Each number is 50 + 15 x the weight over its row's rms, rounded and kept within 0 to 99. Layers, rows and columns count from 0. The size before them is the row's rms in percent of the matrix's.

# down: layer 5 MLP down (transposed), 640x160, rms 0.262, rows 436-445, columns 0-159
# up: layer 5 MLP up, 640x160, rms 0.259, rows 437-446, columns 0-159
down436 113:48 53 50 57 02 57 56 53 43 68 22 76 28 70 40 54 22 69 53 16 53 39 42 54 40 54 56 47 31 36 72 49 55 54 42 37 61 37 53 46 65 63 90 37 29 31 40 33 64 27 28 46 57 47 47 36 59 33 22 06 64 72 65 53 63 52 68 71 28 53 52 37 56 69 18 43 52 58 38 31 52 26 42 71 35 41 71 59 46 50 52 51 45 65 46 65 44 54 40 58 37 38 51 35 28 21 28 61 48 45 25 54 39 45 60 43 23 52 40 32 57 52 63 39 35 56 64 60 42 41 42 66 45 35 49 64 40 68 49 29 28 88 46 31 36 28 55 57 29 58 43 58 57 64 50 50 45 46 55 61
up437 104:47 53 51 62 31 17 43 40 48 54 37 70 54 38 64 49 67 59 67 45 40 65 44 44 60 59 43 30 49 43 36 33 62 66 62 27 63 34 20 48 57 43 46 63 47 42 55 54 34 36 84 53 45 33 43 38 79 72 52 26 49 53 60 22 71 46 48 50 66 25 47 43 52 54 43 62 38 66 42 38 23 79 60 43 37 39 60 70 32 46 42 39 36 40 39 53 36 79 66 54 38 40 82 18 58 47 46 38 51 69 40 51 46 16 55 53 35 56 86 84 26 51 80 58 67 46 77 33 50 66 46 42 17 43 44 61 28 69 60 63 40 40 31 37 45 61 31 58 60 59 82 50 24 51 48 66 59 51 37 33
down437 098:49 64 29 41 64 57 41 47 63 60 55 73 53 29 20 38 53 50 62 50 42 53 53 74 27 99 45 60 70 46 47 54 64 60 90 71 45 44 31 28 46 46 66 31 58 52 71 57 50 64 34 75 17 49 56 46 54 69 29 10 70 50 68 63 66 38 72 50 27 44 14 50 47 42 63 69 61 43 56 23 61 24 49 47 47 55 70 39 48 57 36 56 41 71 72 28 78 57 53 55 76 37 29 65 54 48 71 30 47 43 53 31 66 62 51 58 44 56 66 37 63 48 46 34 32 62 41 41 46 58 49 60 44 42 31 39 47 25 63 36 66 33 56 52 62 45 41 45 73 33 44 47 22 47 42 40 42 31 61 34
up438 105:45 36 72 43 82 52 40 44 51 49 42 48 76 53 46 51 51 50 47 60 74 46 51 28 39 92 63 64 47 61 47 65 74 39 28 02 47 65 51 57 42 61 61 54 38 63 50 45 64 42 64 65 57 45 51 31 66 12 37 74 37 63 83 53 38 49 48 62 77 53 35 66 66 73 62 50 14 61 51 69 58 50 39 49 63 42 30 68 36 27 68 76 48 55 54 49 51 40 61 55 47 52 57 61 56 44 71 57 24 40 34 33 43 25 61 32 29 71 40 57 47 46 22 73 42 67 45 18 32 48 31 70 48 82 52 47 16 45 60 34 51 53 45 28 51 58 43 60 64 41 54 47 57 22 58 38 46 51 47 43
down438 101:56 48 55 61 71 44 57 37 46 54 36 50 63 43 38 50 30 37 29 63 52 65 72 41 57 32 71 24 60 36 44 28 65 76 49 49 50 58 60 21 76 55 59 76 41 58 42 30 56 50 53 55 53 56 42 50 47 29 37 69 37 76 74 34 38 46 76 53 51 62 53 83 59 53 33 45 45 66 71 50 64 88 23 30 25 50 56 49 61 71 51 71 68 64 58 60 81 64 78 33 29 39 64 37 36 44 55 55 45 54 29 58 78 24 49 66 56 63 19 70 46 43 20 50 46 46 35 74 26 52 54 48 55 57 64 50 45 42 48 30 28 58 41 27 39 39 27 47 78 29 45 62 48 32 54 69 44 50 73 50
up439 098:51 71 53 85 28 27 56 29 51 39 41 70 63 44 57 53 44 57 46 55 64 53 74 33 30 49 84 66 28 26 68 54 71 54 56 48 55 61 44 58 74 65 44 30 23 63 50 55 38 35 42 33 41 12 50 67 31 49 50 55 55 48 54 51 63 59 42 49 33 68 48 61 52 31 56 43 63 66 32 66 58 60 50 17 60 60 47 37 38 24 51 50 87 44 56 56 64 53 65 35 35 47 61 45 47 69 37 52 54 77 50 43 60 59 52 42 83 54 68 69 57 34 63 52 57 57 55 31 45 57 09 41 35 51 42 45 37 49 63 40 44 48 39 31 51 35 65 45 21 28 28 54 99 62 63 77 46 25 32 65
down439 098:47 31 38 42 32 27 35 28 73 48 65 50 14 77 62 45 25 42 49 38 60 56 77 34 46 48 83 46 55 49 53 36 49 61 75 56 19 32 49 46 55 73 45 29 49 54 53 76 53 51 53 67 53 77 49 59 17 62 47 47 46 81 60 62 37 56 64 39 48 48 53 65 81 55 42 64 49 65 48 45 46 29 54 20 49 42 41 60 76 43 38 43 60 72 50 67 52 43 37 47 44 51 52 64 37 56 71 42 39 75 59 57 25 71 41 56 76 54 36 36 76 64 34 50 11 24 62 29 48 52 62 55 74 41 25 77 40 33 73 29 55 47 48 48 49 45 24 35 56 48 24 49 29 51 51 62 51 60 69 44
up440 109:39 37 63 51 31 58 58 53 35 44 78 29 64 69 51 36 81 52 37 53 51 42 48 40 62 47 52 54 49 54 54 78 81 54 52 33 56 57 76 29 51 53 88 36 69 71 46 33 36 39 38 16 39 64 68 50 41 42 58 53 41 38 39 81 33 46 41 73 62 56 41 43 53 53 61 46 31 54 49 67 38 46 55 65 34 40 72 26 44 42 44 35 47 56 42 43 65 57 43 40 35 54 35 20 39 34 55 37 51 59 69 51 31 40 46 78 32 43 78 65 46 45 88 30 86 81 33 36 58 12 78 77 33 42 22 27 51 75 26 54 48 51 39 46 48 56 49 69 62 56 54 49 38 60 53 53 57 43 49 37
down440 118:52 61 51 51 57 43 49 42 30 45 30 65 44 74 57 67 69 61 55 44 60 50 16 21 45 45 65 32 34 44 24 39 31 48 71 60 60 78 80 84 41 53 60 64 67 64 63 57 39 51 64 30 36 44 87 39 22 62 54 68 53 26 27 45 34 24 49 36 33 62 67 53 40 34 46 66 40 34 52 58 44 53 25 56 63 55 34 43 19 53 65 47 60 67 50 56 53 60 46 57 51 40 31 16 40 51 37 67 32 85 44 42 71 54 47 67 42 51 52 40 38 32 53 77 32 27 28 75 52 22 74 71 58 37 61 41 45 68 48 72 64 63 50 68 60 61 43 34 61 27 50 44 38 48 46 60 60 46 61 34
up441 091:53 33 26 61 49 44 39 55 56 62 71 56 39 63 49 33 60 82 48 18 52 45 62 33 45 47 42 76 23 35 62 34 45 64 64 44 39 08 58 55 76 14 30 23 43 81 47 55 61 46 58 45 77 42 92 37 40 48 51 41 56 46 62 76 74 21 60 34 38 43 27 50 52 20 60 57 62 64 76 37 33 42 23 72 33 56 57 42 58 46 54 51 52 58 47 38 65 39 36 49 73 49 72 34 42 47 54 59 76 66 54 32 34 69 77 41 32 60 52 56 57 38 41 43 13 64 63 33 58 56 58 33 59 47 29 36 53 49 35 63 47 50 47 65 57 53 64 46 59 41 36 43 42 77 51 41 41 32 57 52
down441 093:22 66 22 45 74 66 24 22 63 40 34 73 70 56 46 63 70 53 64 56 50 55 53 45 37 47 48 57 40 55 33 14 63 41 26 65 41 84 32 42 43 52 64 43 66 16 70 48 12 49 73 53 49 47 40 43 41 62 52 71 45 50 52 38 29 61 64 36 23 45 56 70 62 37 60 62 28 69 55 40 29 48 71 47 43 59 30 43 59 49 61 36 47 27 71 70 41 63 35 53 68 54 41 48 61 55 71 57 27 80 49 41 51 45 47 39 90 65 67 36 37 44 66 77 43 36 42 37 29 57 52 54 41 71 35 56 60 41 56 45 77 54 27 68 52 25 52 45 52 67 25 50 42 35 39 61 35 60 48 42
up442 104:82 34 69 61 49 28 52 82 51 64 40 74 47 39 36 25 59 66 28 63 34 51 48 80 40 58 33 44 50 51 43 60 37 47 56 76 55 48 57 59 30 75 40 34 89 35 38 59 72 56 61 59 65 50 42 33 47 34 30 43 66 39 47 40 60 39 53 73 72 38 34 61 53 68 26 43 22 68 54 67 62 50 43 28 42 54 48 63 17 50 41 33 77 68 29 40 43 60 24 73 56 45 53 43 66 65 38 49 37 46 48 40 61 31 36 48 37 66 39 59 71 24 57 36 53 60 84 52 63 32 47 59 43 52 34 36 63 32 59 63 27 67 59 43 80 40 56 63 61 57 59 38 45 46 80 40 65 71 44 72
down442 110:29 36 72 58 72 59 46 70 24 68 59 41 41 39 80 39 53 42 57 69 45 33 39 51 29 46 53 61 29 51 33 52 66 49 54 46 41 60 50 46 73 19 19 82 77 25 48 58 67 55 58 51 77 60 50 57 59 40 54 33 60 46 30 46 48 36 82 53 57 41 34 98 60 57 62 45 80 42 71 52 53 32 69 38 59 37 23 64 47 51 43 57 64 43 35 60 47 69 24 40 38 53 50 54 45 55 74 48 33 42 64 60 39 67 32 61 67 70 56 36 64 55 79 62 51 44 75 28 43 24 46 51 56 36 27 44 69 69 44 40 53 76 22 70 59 74 68 31 57 49 50 58 61 56 35 55 45 49 51 69
up443 079:62 46 64 50 37 62 32 47 45 50 66 70 33 61 42 29 38 35 47 69 45 52 38 58 33 70 45 46 56 54 58 43 39 51 07 47 68 32 39 27 61 58 66 52 76 57 62 54 66 64 62 33 75 63 41 80 81 34 63 33 48 39 53 70 92 38 45 30 38 48 66 40 54 58 61 52 77 47 20 31 26 42 32 58 42 38 66 41 56 67 97 46 35 47 37 62 66 39 70 48 54 53 47 39 48 62 50 69 09 62 44 50 58 15 49 34 57 66 63 48 35 43 50 57 53 65 29 31 67 48 62 49 61 46 50 43 50 32 60 62 45 41 59 58 65 50 30 46 44 81 45 34 76 37 39 23 47 50 26 49
down443 085:31 37 47 38 71 21 66 56 57 41 71 26 42 43 24 48 74 41 55 45 33 71 49 56 73 64 25 70 40 34 49 39 63 59 69 69 59 68 48 70 60 40 48 37 68 34 70 57 24 48 51 45 32 42 63 39 49 59 49 54 52 46 31 66 36 38 11 35 72 61 03 38 35 43 42 51 52 40 45 51 50 37 30 09 43 60 53 58 37 43 49 34 40 44 55 44 44 36 33 34 66 50 47 59 69 28 37 30 57 43 50 39 50 50 45 45 67 23 32 56 56 21 59 64 55 61 56 32 34 44 76 32 44 68 55 47 71 57 21 72 64 34 35 33 51 45 30 23 46 34 47 69 43 32 68 39 24 40 58 35
up444 104:79 61 61 51 51 59 52 49 36 80 27 60 49 43 47 35 72 61 58 52 25 52 49 58 51 47 53 46 79 48 60 55 54 39 09 68 69 63 63 39 55 46 72 34 43 43 49 66 60 23 47 55 49 47 39 52 61 53 40 39 41 54 71 54 64 40 25 42 67 43 55 60 52 31 71 15 59 77 36 59 49 46 29 43 30 29 77 39 63 76 46 64 44 35 48 50 17 54 50 59 59 36 47 22 70 53 46 52 79 58 45 50 47 57 48 60 31 63 72 76 56 44 73 63 66 57 46 68 51 09 72 50 30 33 69 39 39 70 44 54 56 39 59 51 70 36 22 59 79 40 71 15 43 39 42 48 74 68 35 45
down444 098:48 28 38 49 26 36 58 53 44 10 51 30 58 47 40 38 60 59 30 65 50 35 59 58 38 39 42 62 25 46 58 53 52 47 59 48 41 50 37 60 71 64 65 65 54 38 59 37 32 65 54 54 62 62 41 71 53 75 58 48 50 69 38 52 51 52 43 72 53 40 74 68 27 48 56 39 34 45 43 42 65 40 53 79 41 35 76 38 56 55 44 44 90 70 49 47 58 45 34 52 47 07 38 53 46 66 37 84 63 48 27 45 65 43 41 63 46 56 77 85 78 52 27 60 66 62 65 38 60 41 40 63 52 31 50 52 86 46 35 54 41 44 46 26 51 40 55 83 72 48 39 52 91 63 59 81 44 20 43 42
up445 118:30 70 70 28 46 55 36 44 62 38 53 45 54 40 25 66 44 41 46 40 59 63 27 82 51 28 47 47 31 53 50 73 42 77 34 52 52 67 49 47 42 69 56 42 48 45 55 57 41 37 49 20 66 50 48 68 69 72 47 31 47 63 43 59 63 44 40 19 55 68 49 42 38 53 43 30 07 51 42 43 35 38 99 61 60 71 61 64 68 50 65 52 83 28 58 34 42 57 53 52 47 56 50 42 08 26 70 58 95 66 50 27 50 51 34 57 60 34 43 45 42 56 23 41 57 38 37 41 31 63 70 56 49 56 33 56 57 59 64 36 48 17 34 48 43 64 65 53 32 46 43 55 45 73 42 51 57 29 38 59
down445 113:47 40 54 16 48 46 61 62 50 58 69 39 87 41 47 41 20 63 53 45 21 31 32 63 60 41 38 64 54 57 58 42 76 23 47 45 45 57 16 44 87 48 43 68 50 68 45 67 48 61 38 88 33 38 49 40 33 78 45 44 53 44 45 47 43 55 27 65 54 53 52 64 64 65 34 58 78 27 54 39 45 52 36 29 47 62 33 57 39 48 50 51 13 50 57 44 29 31 56 70 47 26 30 73 67 43 42 48 58 37 56 57 32 37 66 29 55 61 64 44 17 63 24 37 75 30 83 63 36 87 46 33 32 53 48 54 40 45 36 58 40 50 48 66 57 68 54 62 46 43 65 46 34 54 57 51 74 39 42 51
up446 077:28 72 38 48 73 58 68 70 75 46 32 61 51 54 20 70 61 27 63 49 57 65 27 62 18 15 47 81 33 36 42 52 40 28 36 59 58 48 41 65 75 34 34 54 43 66 52 44 80 38 59 68 37 65 63 38 43 60 48 35 43 62 44 64 67 68 47 39 71 55 46 58 39 50 55 67 75 48 49 72 64 46 60 51 60 40 79 39 49 68 40 40 41 38 24 45 34 48 46 59 41 74 70 43 75 58 37 52 31 58 29 61 55 24 31 75 47 45 15 68 44 65 49 42 71 54 39 42 41 44 55 40 33 46 43 62 22 56 55 63 60 52 51 56 44 34 69 44 32 46 49 67 53 41 49 10 48 28 48 84